config.yaml
n_head: 2
head_dim: 128
norm: "rmsnorm"
norm_place: "pre"
positions: "rope"
rope_fraction: 1.0
qk_norm: false
bias: "none"
init_std_qkv: 0.0358
init_std_o: 0.0445
grad_clip: 0.5
warmup_steps: 200
decay_fraction: 1.0
train_tokens: 580700000
steps: 2216
Each number is 50 + 15 x the weight over its row's rms, rounded and kept within 0 to 99. Layers, rows and columns count from 0. The size before them is the row's rms in percent of the matrix's.

# layer 11 attention value, 256x256, rms 0.0358, rows 209-236, columns 128-255
091:54 62 21 50 32 40 48 66 69 40 64 42 74 69 33 67 45 18 25 71 76 64 42 77 57 39 60 75 63 59 43 40 33 28 52 49 77 60 53 48 76 44 43 55 49 48 75 56 50 74 52 54 59 31 27 62 35 51 41 60 66 60 74 35 51 50 61 21 42 63 59 54 52 23 49 60 43 82 23 50 31 75 68 54 55 67 30 39 47 63 55 69 67 27 66 54 54 23 00 53 49 63 35 69 70 38 55 44 44 55 61 62 48 34 39 51 75 70 71 44 32 45 36 42 44 53 53 57
094:42 39 59 51 60 52 99 68 40 62 17 52 39 74 41 39 54 28 39 55 29 56 54 47 63 61 71 61 28 44 43 36 38 45 76 53 65 47 37 44 66 50 60 38 29 38 16 29 38 44 41 38 70 57 45 78 51 58 61 81 61 60 44 46 43 44 37 65 55 58 25 37 48 45 32 59 76 41 13 52 44 72 77 31 52 54 75 26 50 89 52 44 66 62 80 43 88 54 60 41 45 55 49 52 63 33 53 34 66 36 77 61 57 44 51 67 44 44 55 67 53 37 60 56 63 58 22 41
097:40 70 38 37 55 55 40 43 62 50 58 41 44 06 50 58 57 67 51 50 52 32 48 60 35 73 42 53 56 25 52 62 53 48 27 45 36 90 37 55 64 48 44 65 49 47 73 57 62 62 21 54 65 37 43 43 26 63 20 53 49 56 67 55 67 33 31 38 38 43 39 58 64 48 45 48 40 42 43 61 54 62 49 39 73 55 30 23 57 57 17 24 48 40 34 52 29 37 55 54 56 55 37 47 49 65 56 30 50 26 53 42 77 80 60 47 45 13 34 61 60 48 51 69 52 68 67 67
096:22 19 79 48 51 66 65 61 37 57 44 56 73 44 33 34 42 51 47 46 62 46 27 43 53 58 30 28 69 77 38 58 44 66 87 31 22 60 44 53 42 51 66 37 54 57 47 70 50 67 55 59 59 39 59 57 43 64 20 69 47 42 61 59 53 53 68 11 44 65 51 43 78 47 51 22 62 70 27 73 69 36 51 41 50 42 46 68 78 53 35 60 43 77 33 58 46 37 42 75 55 52 67 34 35 60 48 63 54 28 19 52 32 66 52 31 89 46 31 42 40 26 48 58 75 52 57 36
090:71 15 43 60 69 49 53 59 63 65 33 56 57 77 56 56 19 50 20 64 51 49 47 62 30 68 49 38 53 50 56 38 44 56 53 60 43 39 61 43 42 24 71 16 46 67 63 60 38 61 47 69 65 43 30 31 52 62 49 42 60 40 42 44 73 32 70 61 56 38 65 20 74 11 28 52 35 42 31 36 47 73 45 34 52 79 39 68 55 40 32 46 53 31 48 47 32 50 29 61 32 56 60 66 43 40 41 66 53 58 52 60 56 47 81 31 51 42 64 45 66 53 76 44 15 67 21 59
094:13 39 61 54 64 40 34 59 73 55 49 43 58 40 73 59 59 67 31 59 63 63 39 32 48 46 38 60 54 28 56 44 71 38 37 70 49 31 49 68 63 39 54 39 66 48 28 58 35 42 60 76 42 36 48 66 59 51 23 34 66 54 89 73 26 17 70 61 68 58 53 57 57 37 66 65 41 46 51 23 43 67 75 30 76 66 39 67 41 63 51 45 58 37 39 37 65 21 58 54 28 29 66 68 51 48 64 42 42 39 62 30 72 39 44 53 46 55 72 73 71 67 30 62 45 74 82 59
099:70 45 54 55 51 68 29 56 55 64 40 33 57 53 58 38 46 35 30 51 70 23 53 26 46 58 43 68 41 30 47 38 57 29 60 40 31 52 55 58 61 50 06 19 33 43 54 55 47 46 64 68 83 47 43 41 37 55 70 49 60 32 44 69 27 25 30 48 58 43 50 20 30 12 59 53 34 84 69 45 53 62 55 66 80 39 43 49 39 54 64 79 39 66 68 89 50 57 44 31 65 31 37 28 36 35 72 68 44 52 67 50 40 30 50 26 58 48 61 80 60 43 43 71 36 44 36 52
089:81 17 62 55 09 38 73 44 54 49 52 60 60 69 60 41 48 60 35 18 59 47 48 47 63 61 33 20 52 39 58 57 60 36 39 37 66 73 60 60 40 41 38 46 32 51 51 67 63 67 45 17 61 51 48 55 69 59 51 34 51 41 49 35 30 48 46 44 75 28 29 45 75 50 43 65 37 74 22 53 44 81 47 40 51 50 43 42 56 73 23 85 63 44 50 17 31 58 44 43 68 81 46 53 51 58 40 86 71 55 53 33 25 57 27 67 61 74 75 53 76 27 57 48 32 46 28 19
101:62 54 30 37 98 49 17 40 35 58 55 51 25 26 39 65 66 60 56 63 59 60 69 57 38 45 51 40 66 49 48 68 34 50 25 56 43 43 43 49 61 54 60 53 55 36 71 45 43 36 47 34 49 59 60 41 48 64 49 66 54 41 74 32 60 62 26 40 20 76 65 89 35 42 60 59 45 43 51 49 41 40 27 11 31 48 45 34 35 30 47 47 73 37 63 40 59 56 61 93 44 50 35 24 58 51 64 42 40 42 63 40 38 71 52 70 52 27 47 47 39 28 42 48 49 58 55 50
091:38 41 52 48 63 62 63 14 59 17 59 51 47 41 75 34 64 49 29 51 37 60 47 38 43 63 12 49 41 56 45 45 56 37 43 51 99 54 44 42 45 52 46 51 39 68 60 45 52 52 33 61 31 56 64 49 33 39 55 55 76 60 56 30 33 45 55 48 36 37 61 24 44 38 61 65 64 53 63 18 23 62 48 52 63 26 16 52 75 51 54 59 45 40 42 43 47 37 58 52 52 49 69 57 62 53 27 41 39 56 56 64 49 52 58 45 53 29 75 73 47 63 34 28 51 56 53 26
082:73 65 75 59 49 78 76 48 34 72 44 60 48 70 42 69 29 38 56 51 67 62 46 51 40 64 70 33 56 28 64 55 15 70 52 57 57 54 53 67 37 46 67 48 66 46 49 64 49 32 45 43 50 49 57 59 32 60 48 05 65 43 40 70 44 45 46 24 58 41 49 59 67 72 47 57 69 58 51 48 38 24 21 50 38 21 53 41 31 53 47 86 28 43 51 47 61 50 68 78 67 63 79 34 43 60 33 69 51 56 59 43 52 37 48 30 36 28 35 51 49 60 40 62 59 39 72 46
097:58 43 21 51 56 66 61 64 70 43 68 57 41 42 58 48 56 60 12 53 37 02 46 56 47 26 20 47 71 53 49 71 53 50 35 19 40 43 50 41 51 52 33 63 61 53 12 61 37 49 39 56 45 49 50 33 35 34 50 38 41 45 45 48 45 57 49 44 43 78 30 51 47 47 55 67 49 71 47 25 53 36 43 50 53 54 58 19 73 43 42 48 48 13 29 46 43 48 68 87 33 49 33 48 57 14 74 37 33 61 47 52 61 62 46 46 56 44 55 52 24 46 39 12 53 51 51 53
091:44 49 43 38 40 45 66 54 36 65 46 50 40 50 41 50 53 35 36 74 62 34 46 24 37 52 39 79 50 53 44 38 58 50 54 31 44 42 51 34 71 50 71 39 53 00 28 45 56 42 82 42 31 65 46 45 70 47 57 61 94 54 23 56 42 54 29 71 30 45 35 24 59 45 61 32 44 45 59 87 49 67 52 38 37 36 44 38 07 61 47 43 42 45 63 56 56 61 62 47 59 87 56 09 72 52 40 64 52 59 68 68 46 26 46 26 49 60 55 47 68 52 67 64 74 20 45 59
092:56 37 30 45 35 65 56 38 53 58 48 52 58 71 52 41 26 44 60 36 37 43 60 33 72 71 38 73 42 30 66 37 35 52 36 19 41 56 72 50 82 37 25 57 89 49 56 66 55 42 39 26 28 42 48 27 49 46 48 53 40 42 66 72 35 28 52 34 49 42 65 55 29 48 35 58 50 49 73 34 38 59 40 54 47 65 34 33 60 46 45 38 62 41 52 84 59 36 18 41 29 66 49 63 49 39 59 55 67 52 47 12 47 55 52 66 51 47 76 48 43 47 61 52 51 62 58 19
095:70 48 42 50 56 57 30 41 53 27 54 59 74 23 37 55 62 29 73 19 54 43 61 17 37 47 58 60 62 61 58 35 59 24 53 57 62 48 61 39 29 74 46 39 51 57 33 67 36 45 47 38 53 40 48 24 66 57 62 48 47 45 48 44 64 37 29 32 44 45 35 49 53 72 73 33 70 67 57 35 62 47 19 27 30 42 45 47 49 48 49 73 41 35 45 66 31 44 13 41 49 60 39 47 78 56 40 39 64 65 58 66 22 36 44 59 57 35 59 53 56 32 50 51 32 99 56 10
082:33 57 44 61 26 30 71 47 43 64 52 60 56 31 42 18 78 54 16 36 27 32 31 68 42 41 40 49 67 33 32 62 48 62 35 56 48 50 58 74 41 50 46 75 56 44 31 45 62 50 23 48 42 41 61 23 28 59 71 63 41 35 67 45 88 43 47 58 43 40 70 79 34 44 67 66 51 44 52 63 40 41 55 53 47 76 52 21 51 52 57 34 47 51 57 57 34 39 39 65 39 52 57 55 28 50 65 31 02 69 30 56 76 55 45 80 53 42 52 57 40 58 51 59 41 46 64 62
092:73 48 47 54 46 79 50 53 69 46 54 69 19 63 44 37 27 49 58 44 35 36 27 69 79 42 55 65 27 43 54 42 42 46 38 50 40 56 35 64 50 37 66 56 41 52 49 53 61 85 38 29 55 59 57 17 42 57 38 44 73 65 91 51 32 49 53 27 45 55 46 42 63 79 55 50 45 69 19 49 27 52 40 67 51 55 46 93 47 52 18 44 56 67 51 39 34 44 57 72 51 23 48 46 43 59 42 34 51 35 28 38 56 59 56 59 58 42 70 63 45 34 72 55 56 18 63 41
101:58 33 63 56 53 63 24 49 52 49 64 60 53 58 69 45 59 57 69 27 39 52 38 31 54 35 45 56 25 83 54 52 52 39 29 49 49 47 57 55 34 63 35 21 61 42 57 38 55 52 42 49 31 57 81 25 65 49 61 56 50 54 53 75 72 77 61 23 52 29 39 51 15 50 44 65 51 63 55 52 65 50 40 40 47 57 60 63 18 45 68 11 60 59 48 60 48 43 45 60 44 52 45 40 77 48 59 36 43 40 42 40 47 52 42 38 18 42 63 60 55 40 65 41 58 69 49 35
095:39 34 48 34 54 32 83 66 49 70 74 87 57 57 67 57 69 46 45 72 48 52 63 44 44 57 71 25 62 34 59 68 51 36 65 49 49 44 54 58 70 30 36 59 31 45 56 42 33 60 59 53 54 50 46 33 49 46 42 50 61 36 26 55 29 47 65 40 57 66 64 56 60 63 46 44 61 57 39 56 47 56 16 24 16 66 36 63 60 30 68 55 46 76 28 52 44 50 67 45 43 36 52 63 43 13 59 67 53 85 35 54 32 18 44 64 30 74 38 60 29 43 57 90 01 54 28 35
088:37 71 58 35 42 67 32 31 41 43 39 60 43 42 54 55 72 43 23 63 66 59 32 35 54 54 40 79 59 69 37 59 76 28 52 29 28 29 85 34 74 78 69 38 44 48 49 53 58 26 33 05 58 67 36 78 54 67 40 35 79 62 50 31 49 55 47 50 38 59 29 45 42 77 49 46 51 47 50 46 56 46 57 57 46 57 52 49 62 25 34 76 32 42 72 82 57 67 44 53 36 77 47 57 47 70 30 74 42 63 57 53 67 33 56 67 76 29 51 65 62 41 48 25 91 41 41 63
094:32 39 31 71 27 46 44 51 51 43 44 47 60 35 67 44 42 18 32 81 47 73 33 89 56 38 71 38 60 35 45 52 38 54 42 65 40 57 67 65 40 20 60 54 43 65 51 55 30 35 74 59 47 67 45 61 43 50 43 46 48 59 43 69 32 57 94 17 31 76 23 59 29 36 42 40 47 68 56 42 35 71 56 47 37 38 39 43 73 61 61 41 46 34 34 21 61 33 45 89 42 51 51 26 51 40 49 71 41 37 45 40 49 50 37 06 26 36 53 42 27 65 26 39 50 46 33 58
083:63 34 78 58 64 29 36 34 45 70 74 57 61 41 36 51 66 49 58 64 63 59 43 43 65 61 49 42 29 35 33 60 57 58 43 45 49 56 51 51 54 63 40 26 35 67 52 50 32 57 69 44 62 51 00 47 66 54 85 83 58 75 55 35 23 76 52 67 52 50 37 37 60 48 55 38 51 43 52 52 31 66 63 59 58 56 46 69 35 42 62 47 73 41 40 63 34 38 73 46 44 83 62 68 51 59 77 62 37 72 71 46 43 61 80 34 15 72 52 56 38 79 51 42 30 61 60 22
098:41 35 22 51 58 31 62 49 65 55 47 70 52 41 55 50 37 53 17 51 58 31 47 45 42 61 52 35 73 28 42 54 71 44 51 21 70 59 68 39 58 31 63 61 35 49 45 38 42 41 37 55 45 64 34 34 67 70 75 75 24 46 30 49 37 22 52 58 47 54 33 41 71 41 68 53 44 47 37 62 41 55 89 64 49 29 65 54 47 61 49 43 62 55 54 47 71 52 74 40 56 66 80 54 25 39 61 65 69 54 53 74 50 16 51 60 38 50 38 58 48 68 49 59 74 20 63 72
104:48 61 81 53 30 64 30 39 58 29 27 26 53 76 55 50 71 63 54 58 73 25 39 36 43 63 66 69 55 84 62 48 52 72 55 33 53 48 44 28 58 92 54 51 61 35 48 53 59 23 56 54 46 45 51 67 56 59 65 44 61 78 60 19 68 57 38 38 60 46 60 60 66 57 32 69 56 61 79 51 62 59 37 69 60 35 60 65 57 58 52 69 35 64 38 85 34 62 37 28 47 35 55 54 20 61 14 79 48 41 52 38 24 67 66 43 75 64 51 40 57 50 43 57 34 40 61 56
102:60 47 63 40 46 31 54 49 56 54 30 48 53 46 34 76 37 38 46 72 33 49 55 64 76 29 45 45 41 08 35 62 40 46 30 19 61 39 67 52 56 20 21 58 59 36 15 54 56 35 79 53 47 41 42 58 40 31 51 92 55 51 33 52 48 59 70 37 46 53 53 35 24 17 73 54 63 60 44 63 57 52 57 82 32 47 59 13 62 41 60 64 51 40 39 56 47 49 67 32 22 46 81 37 46 63 59 74 50 45 42 62 65 37 31 29 52 61 63 67 58 49 39 63 69 44 51 54
087:38 63 61 68 33 33 53 51 44 51 67 72 32 48 47 75 32 39 43 58 30 35 67 74 28 38 29 63 44 56 18 38 63 36 18 53 47 46 66 58 84 54 48 52 41 52 44 74 30 69 67 57 87 47 51 61 21 54 49 56 55 62 52 96 37 82 40 53 81 44 23 50 52 15 55 66 42 57 58 62 61 62 73 60 56 46 29 38 65 32 56 71 41 36 70 65 55 61 70 48 48 28 31 53 39 49 75 37 62 77 47 37 56 77 26 31 44 74 51 68 61 47 42 18 61 62 40 61
097:38 42 20 48 42 37 79 48 41 58 21 39 53 42 54 37 46 36 25 64 73 54 75 79 46 33 43 28 48 29 52 35 65 70 45 58 59 41 86 29 42 26 20 46 61 49 60 49 55 61 51 21 50 50 39 50 63 48 51 80 44 54 36 37 28 40 77 60 54 51 61 29 44 39 64 44 55 26 25 66 50 44 58 79 44 37 47 49 36 51 36 29 48 46 55 49 45 25 73 38 51 59 76 58 65 61 64 51 40 56 60 67 37 36 30 60 32 79 45 49 67 43 65 42 51 63 71 67
101:38 27 56 48 60 41 38 50 41 84 16 53 66 37 52 68 59 74 54 54 56 44 54 50 36 64 48 62 43 40 45 50 47 42 35 14 53 56 68 70 42 37 11 76 39 57 27 46 57 64 35 73 72 26 49 65 63 51 39 84 42 67 31 53 42 34 89 31 70 34 48 26 84 34 34 59 51 49 47 47 43 52 76 67 64 43 56 46 50 59 61 82 57 41 21 58 15 49 45 47 64 53 58 38 47 34 55 60 43 29 67 56 55 66 23 59 33 68 50 53 39 69 62 61 50 56 69 41
# layer 11 attention output (transposed), 256x256, rms 0.0445, rows 209-235, columns 128-255
095:62 48 83 34 26 59 44 66 47 38 63 56 41 64 49 60 46 43 54 33 42 66 23 33 64 73 59 57 53 73 26 49 33 45 55 55 53 33 52 63 53 44 63 52 43 61 36 74 66 37 53 61 42 46 68 25 44 40 61 21 41 23 53 46 41 49 65 58 63 56 58 44 52 27 54 46 36 52 56 44 71 42 53 82 38 47 83 54 54 49 75 60 99 38 29 39 65 31 51 41 67 36 52 46 62 45 63 47 27 95 66 61 37 60 55 52 37 57 62 51 45 47 53 60 38 55 31 29
097:59 32 71 48 57 55 53 60 34 55 64 22 25 53 46 43 24 43 66 93 82 35 60 55 47 49 59 52 44 66 31 59 24 60 26 38 16 71 53 84 29 55 91 65 39 72 65 30 49 65 63 57 48 44 27 38 50 53 59 79 22 69 45 68 33 59 30 51 41 57 44 63 64 48 50 57 43 50 62 35 63 54 74 52 57 43 57 59 55 63 81 43 66 35 67 59 58 24 27 50 42 58 41 48 29 36 57 50 29 64 70 56 59 19 48 55 26 55 38 53 38 84 39 48 52 63 37 61
101:68 70 54 55 64 39 66 58 35 67 58 67 57 47 56 30 65 27 40 31 40 47 32 32 28 66 69 47 42 56 32 42 70 29 36 38 66 43 34 63 69 53 40 49 38 40 42 32 55 72 67 48 23 43 67 35 65 67 58 55 57 48 61 05 66 77 70 67 53 62 44 54 43 71 48 62 38 25 50 26 40 49 25 51 49 57 31 63 59 60 38 35 68 51 53 39 41 55 54 48 17 39 24 53 22 56 58 25 38 73 30 46 57 65 70 50 75 46 54 52 78 49 61 63 33 46 59 45
100:81 44 49 54 56 45 12 72 34 35 62 50 39 34 33 60 52 60 45 41 44 54 57 68 43 59 63 46 60 29 41 28 56 59 55 64 40 52 36 53 59 52 50 48 46 53 47 51 49 81 30 44 61 35 47 27 35 44 55 49 41 64 35 59 20 67 58 61 39 57 49 39 45 54 26 85 83 68 39 56 43 45 66 48 26 57 42 40 57 48 61 49 56 66 82 32 52 47 46 57 29 60 68 69 68 64 62 49 69 31 58 35 68 57 54 69 43 51 54 58 65 42 83 43 44 74 58 42
091:77 47 43 52 57 56 56 78 46 37 54 33 52 35 38 47 21 57 73 29 53 39 60 69 91 79 74 67 51 46 83 39 37 76 35 45 65 60 59 24 55 61 58 76 46 54 28 58 53 56 60 65 40 50 37 40 41 47 58 59 63 53 59 45 48 64 47 40 29 57 62 67 63 66 28 14 51 70 54 66 35 31 33 71 62 29 51 40 37 91 63 40 71 44 33 23 54 51 50 49 39 46 44 45 66 43 57 24 33 45 16 55 56 55 19 54 52 71 63 60 45 42 49 59 44 41 65 44
095:49 85 54 62 69 38 58 72 27 42 50 44 37 15 78 66 57 66 73 29 42 50 37 44 76 50 24 38 29 22 76 46 48 32 36 63 79 42 60 72 61 32 58 51 35 38 37 39 81 54 61 69 53 25 53 42 35 52 39 62 49 46 60 78 36 53 61 46 44 29 48 36 50 38 58 50 62 56 58 53 45 50 33 46 43 65 32 70 56 35 54 69 43 43 44 53 67 62 34 43 56 52 52 44 50 56 41 53 57 66 54 54 54 29 45 51 55 64 61 56 44 56 44 67 50 80 00 38
106:51 35 31 57 51 62 54 45 77 25 61 40 49 43 31 62 31 44 49 76 57 54 26 37 53 68 52 27 67 72 43 67 61 29 58 50 68 33 40 42 56 78 59 36 54 74 21 79 34 63 51 42 69 52 43 69 61 51 38 54 55 44 62 53 65 45 40 45 67 39 34 43 07 60 52 18 27 50 48 43 35 75 21 52 52 25 48 22 70 35 81 24 76 69 77 59 60 47 37 56 71 44 54 46 44 69 66 55 47 47 42 63 46 46 42 58 45 38 53 50 60 57 23 43 61 58 30 34
093:29 41 48 36 42 47 53 54 46 37 48 55 61 17 53 54 31 39 57 26 78 68 36 72 48 41 29 53 32 70 56 52 38 99 69 67 61 47 53 50 31 43 47 60 51 40 58 59 45 62 37 45 28 29 43 18 37 27 49 78 45 26 53 62 37 64 40 64 32 24 49 66 55 65 44 82 57 61 77 48 60 42 58 43 43 55 52 37 47 61 48 30 39 21 42 41 30 32 42 10 55 39 39 51 40 47 34 66 37 72 54 44 43 33 47 21 36 54 33 38 66 50 33 30 77 58 82 64
104:48 54 48 42 50 78 60 64 65 73 39 48 34 76 61 46 76 43 75 34 59 14 25 52 49 38 71 72 30 56 59 46 44 20 30 46 66 42 31 27 26 69 59 40 62 48 90 42 39 49 41 60 52 49 64 67 58 45 57 34 46 49 71 58 44 68 70 55 58 47 71 57 40 87 58 78 32 18 56 52 57 53 52 48 49 45 57 69 62 60 42 35 23 80 48 56 63 56 48 22 42 47 38 23 36 43 36 38 53 52 37 48 61 48 60 52 66 73 34 39 49 45 96 47 47 45 57 65
098:48 42 49 31 49 44 45 66 52 25 46 66 54 51 38 35 49 60 57 58 52 26 65 50 54 66 46 50 50 67 45 31 62 37 55 60 48 69 40 40 62 44 81 47 17 51 38 48 27 45 49 71 45 52 11 43 59 49 66 68 34 29 38 75 72 59 55 59 56 35 64 49 26 26 68 72 52 36 48 65 53 46 47 90 78 50 53 34 59 36 53 60 90 60 52 69 44 46 53 48 77 66 42 39 29 39 57 66 40 72 36 83 47 44 29 29 45 52 43 43 62 51 41 31 43 74 53 67
091:43 45 04 68 69 67 44 42 61 62 65 39 44 40 33 62 59 38 54 69 59 51 34 60 47 44 54 46 51 60 43 38 49 67 47 59 69 45 28 52 47 46 52 02 61 50 69 36 37 55 58 50 49 52 33 54 46 52 52 79 53 66 52 24 62 49 54 19 39 62 33 69 48 40 39 69 81 59 46 47 52 23 54 39 55 51 35 61 55 65 59 92 46 32 46 24 35 72 31 56 20 51 51 41 58 54 10 37 19 39 57 62 69 61 34 46 22 57 49 13 70 34 33 54 53 47 14 60
101:35 65 50 54 27 41 43 37 58 43 14 72 41 45 55 28 72 73 45 36 43 46 59 59 41 40 42 60 38 67 53 50 57 30 61 68 50 73 32 64 98 55 65 68 61 60 70 70 61 48 62 51 35 70 72 43 48 78 78 28 52 32 77 36 47 52 64 66 40 42 46 57 39 51 46 57 37 40 59 73 65 53 46 39 54 51 46 40 48 13 47 46 60 55 63 84 47 38 54 57 73 12 43 47 62 71 62 71 33 56 41 57 48 61 56 57 75 76 25 69 59 55 50 37 31 45 42 41
095:59 62 70 42 55 44 43 43 42 65 50 36 73 83 17 81 42 58 67 57 62 57 73 35 33 15 61 38 55 24 45 33 51 50 60 23 59 46 72 50 32 28 52 35 57 69 79 67 43 99 77 50 56 54 39 51 52 28 59 99 72 55 39 54 46 62 57 48 51 46 41 32 54 64 54 55 62 30 16 34 67 53 47 46 44 54 69 55 71 52 71 34 54 48 61 51 59 42 45 45 51 24 70 31 32 52 47 17 49 50 70 72 69 62 27 52 32 64 24 57 42 58 32 44 58 38 71 41
098:75 47 44 45 42 71 44 45 59 35 49 65 48 45 35 71 53 42 19 41 34 36 49 49 56 34 29 64 71 59 62 50 55 66 53 37 50 40 40 55 33 49 71 31 60 53 61 45 71 47 28 68 49 73 45 73 64 73 37 16 34 28 48 45 46 56 35 27 42 22 34 72 49 61 28 49 47 63 49 55 28 33 23 68 55 47 63 54 63 61 46 50 35 80 47 64 80 44 42 72 55 13 17 61 45 54 46 41 38 38 70 38 58 38 18 64 25 45 51 24 95 38 25 80 43 52 56 55
100:38 40 46 55 67 47 70 47 54 69 34 57 53 60 55 63 46 50 63 75 29 62 53 73 68 49 59 25 40 64 42 71 47 44 49 26 63 42 66 42 24 45 40 61 49 65 69 74 51 81 42 72 40 58 61 61 50 46 34 66 45 51 53 52 61 68 58 87 77 55 45 34 39 60 60 70 33 44 50 48 50 53 36 37 49 60 40 20 93 78 48 57 30 62 43 73 69 57 31 83 46 75 38 53 60 39 50 75 63 34 44 40 54 51 63 65 51 36 43 37 55 33 26 51 50 52 69 68
088:56 37 75 67 27 49 61 36 60 45 31 65 30 66 62 34 63 64 57 55 39 65 57 40 52 57 28 77 35 51 38 72 52 42 29 14 40 45 27 50 84 70 48 44 46 42 59 41 59 62 50 37 47 67 66 29 70 67 87 46 36 47 81 25 51 50 36 62 80 38 45 46 26 67 78 69 27 36 39 63 42 23 41 34 53 50 50 39 37 68 31 45 38 52 57 56 41 48 54 47 45 51 38 37 70 51 25 23 40 67 37 56 63 53 72 45 47 41 58 64 70 62 54 57 43 22 21 54
094:51 46 77 39 39 41 63 54 38 50 73 48 45 40 66 59 52 38 22 25 40 48 63 41 53 76 62 45 41 38 48 35 63 51 65 99 43 60 48 64 65 49 51 58 75 40 65 34 63 32 40 73 12 38 41 41 29 42 58 46 54 61 23 68 54 56 47 55 38 33 58 29 54 58 53 31 56 51 60 39 62 40 56 13 49 55 38 47 17 41 55 74 45 14 38 36 24 36 31 65 35 42 56 46 58 75 66 47 54 69 45 43 87 49 65 51 68 32 63 48 40 49 38 27 57 26 40 57
103:46 56 77 49 43 46 54 48 39 46 26 35 55 44 65 47 40 58 30 69 56 46 25 47 30 17 44 70 44 60 46 37 39 34 31 33 38 57 24 48 20 56 52 33 68 39 48 48 74 31 39 44 69 67 39 56 62 53 45 43 59 36 57 46 55 34 24 74 52 67 30 33 38 82 63 54 34 28 52 44 39 36 55 24 55 51 07 41 54 61 25 45 72 61 25 67 59 78 58 36 58 48 57 69 59 46 59 34 50 34 51 78 23 29 70 55 56 66 44 58 47 54 44 32 58 42 28 61
096:29 58 58 60 65 42 42 42 69 73 58 43 21 31 47 55 57 55 72 44 19 37 63 55 35 54 40 61 65 36 56 67 73 32 34 63 52 45 38 56 65 30 54 63 61 50 58 28 63 42 75 63 42 42 57 33 35 48 66 31 51 25 41 21 41 24 43 21 49 59 38 44 42 52 51 82 73 36 52 36 51 36 42 69 66 35 91 44 52 40 51 37 55 43 75 45 82 29 40 62 29 62 44 65 51 34 36 73 50 26 42 37 68 59 47 59 42 62 29 51 59 63 66 59 44 37 40 61
097:47 56 25 28 41 44 55 60 57 56 54 36 46 46 56 51 67 35 50 43 42 47 42 35 55 55 62 41 57 40 33 43 44 52 67 32 36 35 71 65 59 41 51 46 19 41 54 64 39 74 72 52 56 50 46 56 56 42 81 52 40 57 36 73 11 43 38 69 76 39 22 34 46 30 67 65 34 53 58 42 50 32 76 37 23 46 35 47 41 47 29 41 66 55 60 52 59 51 58 42 47 58 64 65 21 51 88 46 28 66 37 47 62 11 69 52 72 23 53 34 38 35 22 55 32 59 73 34
098:32 36 72 57 59 57 03 81 48 44 41 65 41 55 28 50 53 47 63 35 55 40 79 83 26 65 66 28 37 61 81 23 43 72 48 75 48 33 57 32 75 70 54 52 55 76 63 67 62 34 29 42 56 34 50 44 23 76 66 43 76 61 56 61 52 54 33 29 51 66 56 71 44 56 58 32 78 54 57 35 57 52 61 40 76 76 43 75 48 41 30 62 35 47 54 49 61 62 39 73 49 57 26 34 63 75 57 60 34 41 11 50 32 50 47 29 35 57 53 38 63 30 64 72 31 77 34 38
095:62 59 26 50 46 07 48 43 58 47 38 50 50 43 38 66 33 47 53 53 48 50 59 50 75 37 48 82 46 49 47 62 36 23 62 44 61 29 77 45 53 41 34 61 59 60 44 65 50 56 47 56 62 47 40 36 23 45 34 44 62 04 50 80 56 66 47 39 32 50 49 46 61 52 39 63 55 48 60 47 50 32 36 10 55 37 48 71 62 50 58 68 49 74 22 61 48 46 57 48 48 66 65 52 38 53 61 52 35 59 78 47 39 54 61 40 53 54 42 81 47 55 50 34 33 48 66 41
096:29 71 44 37 51 34 36 57 57 61 18 46 26 62 67 73 37 38 61 70 71 61 60 54 53 44 53 40 79 47 71 59 55 57 78 55 37 25 16 66 54 67 42 56 70 62 58 28 52 71 44 38 64 69 51 76 48 52 79 59 63 26 53 45 47 70 54 49 30 33 49 64 27 74 39 64 51 83 70 33 66 58 80 85 32 56 49 42 55 50 30 53 51 39 70 52 67 41 49 52 68 45 57 41 29 48 52 43 59 97 59 44 49 81 52 52 60 60 42 53 47 57 57 44 33 46 37 43
109:50 22 43 28 51 62 50 41 54 64 59 43 50 66 47 83 37 63 77 52 39 77 48 46 63 75 50 55 47 57 61 68 51 60 57 41 56 59 86 52 55 31 51 33 68 77 36 68 58 41 35 69 40 75 54 53 63 36 45 50 57 49 39 60 37 42 59 44 48 44 55 42 56 78 45 46 49 76 64 62 12 50 55 44 64 51 31 51 51 49 94 50 75 78 61 53 54 45 72 43 53 61 64 57 58 76 46 53 55 31 53 46 54 59 43 47 66 47 58 29 52 50 34 61 54 71 82 37
104:26 52 33 78 41 23 62 33 18 25 29 47 54 64 54 33 40 55 39 70 54 68 37 33 68 72 61 37 42 46 40 49 51 56 42 42 50 54 52 66 57 31 66 56 46 79 47 39 53 67 55 59 56 45 42 50 23 56 56 55 71 42 57 41 30 12 51 22 15 68 46 50 34 36 60 32 58 30 50 63 53 42 40 36 58 44 41 80 33 67 58 42 62 34 63 44 33 49 09 65 55 65 27 62 31 39 62 36 44 52 39 79 59 71 54 58 22 58 19 26 51 56 30 61 57 81 64 47
092:06 52 64 23 37 59 52 29 36 34 49 69 38 67 51 48 49 45 55 60 33 60 34 50 49 55 44 32 48 71 38 61 39 30 40 49 70 27 64 60 75 83 52 35 54 85 56 70 46 17 49 29 42 46 43 38 20 95 60 56 49 41 81 77 44 23 42 26 39 63 66 52 50 69 39 46 23 66 41 28 63 49 52 40 61 36 44 59 49 67 50 40 65 41 45 64 54 72 44 37 59 17 40 47 74 75 50 49 31 56 60 61 53 35 51 57 50 46 62 66 27 55 74 45 52 62 75 39
102:49 57 25 55 61 42 50 50 45 67 45 40 58 55 63 15 32 53 65 49 86 56 62 65 74 36 56 49 30 32 53 42 34 58 48 54 63 35 34 72 55 39 51 42 24 54 55 48 47 81 67 41 57 60 41 48 13 73 62 48 75 38 28 77 83 47 46 13 36 60 17 83 63 15 81 60 53 34 50 48 72 40 43 66 39 41 50 42 69 61 53 56 61 41 55 32 42 35 31 61 47 47 45 39 49 57 64 24 43 75 50 64 63 76 60 44 40 52 59 56 32 61 54 54 51 60 51 61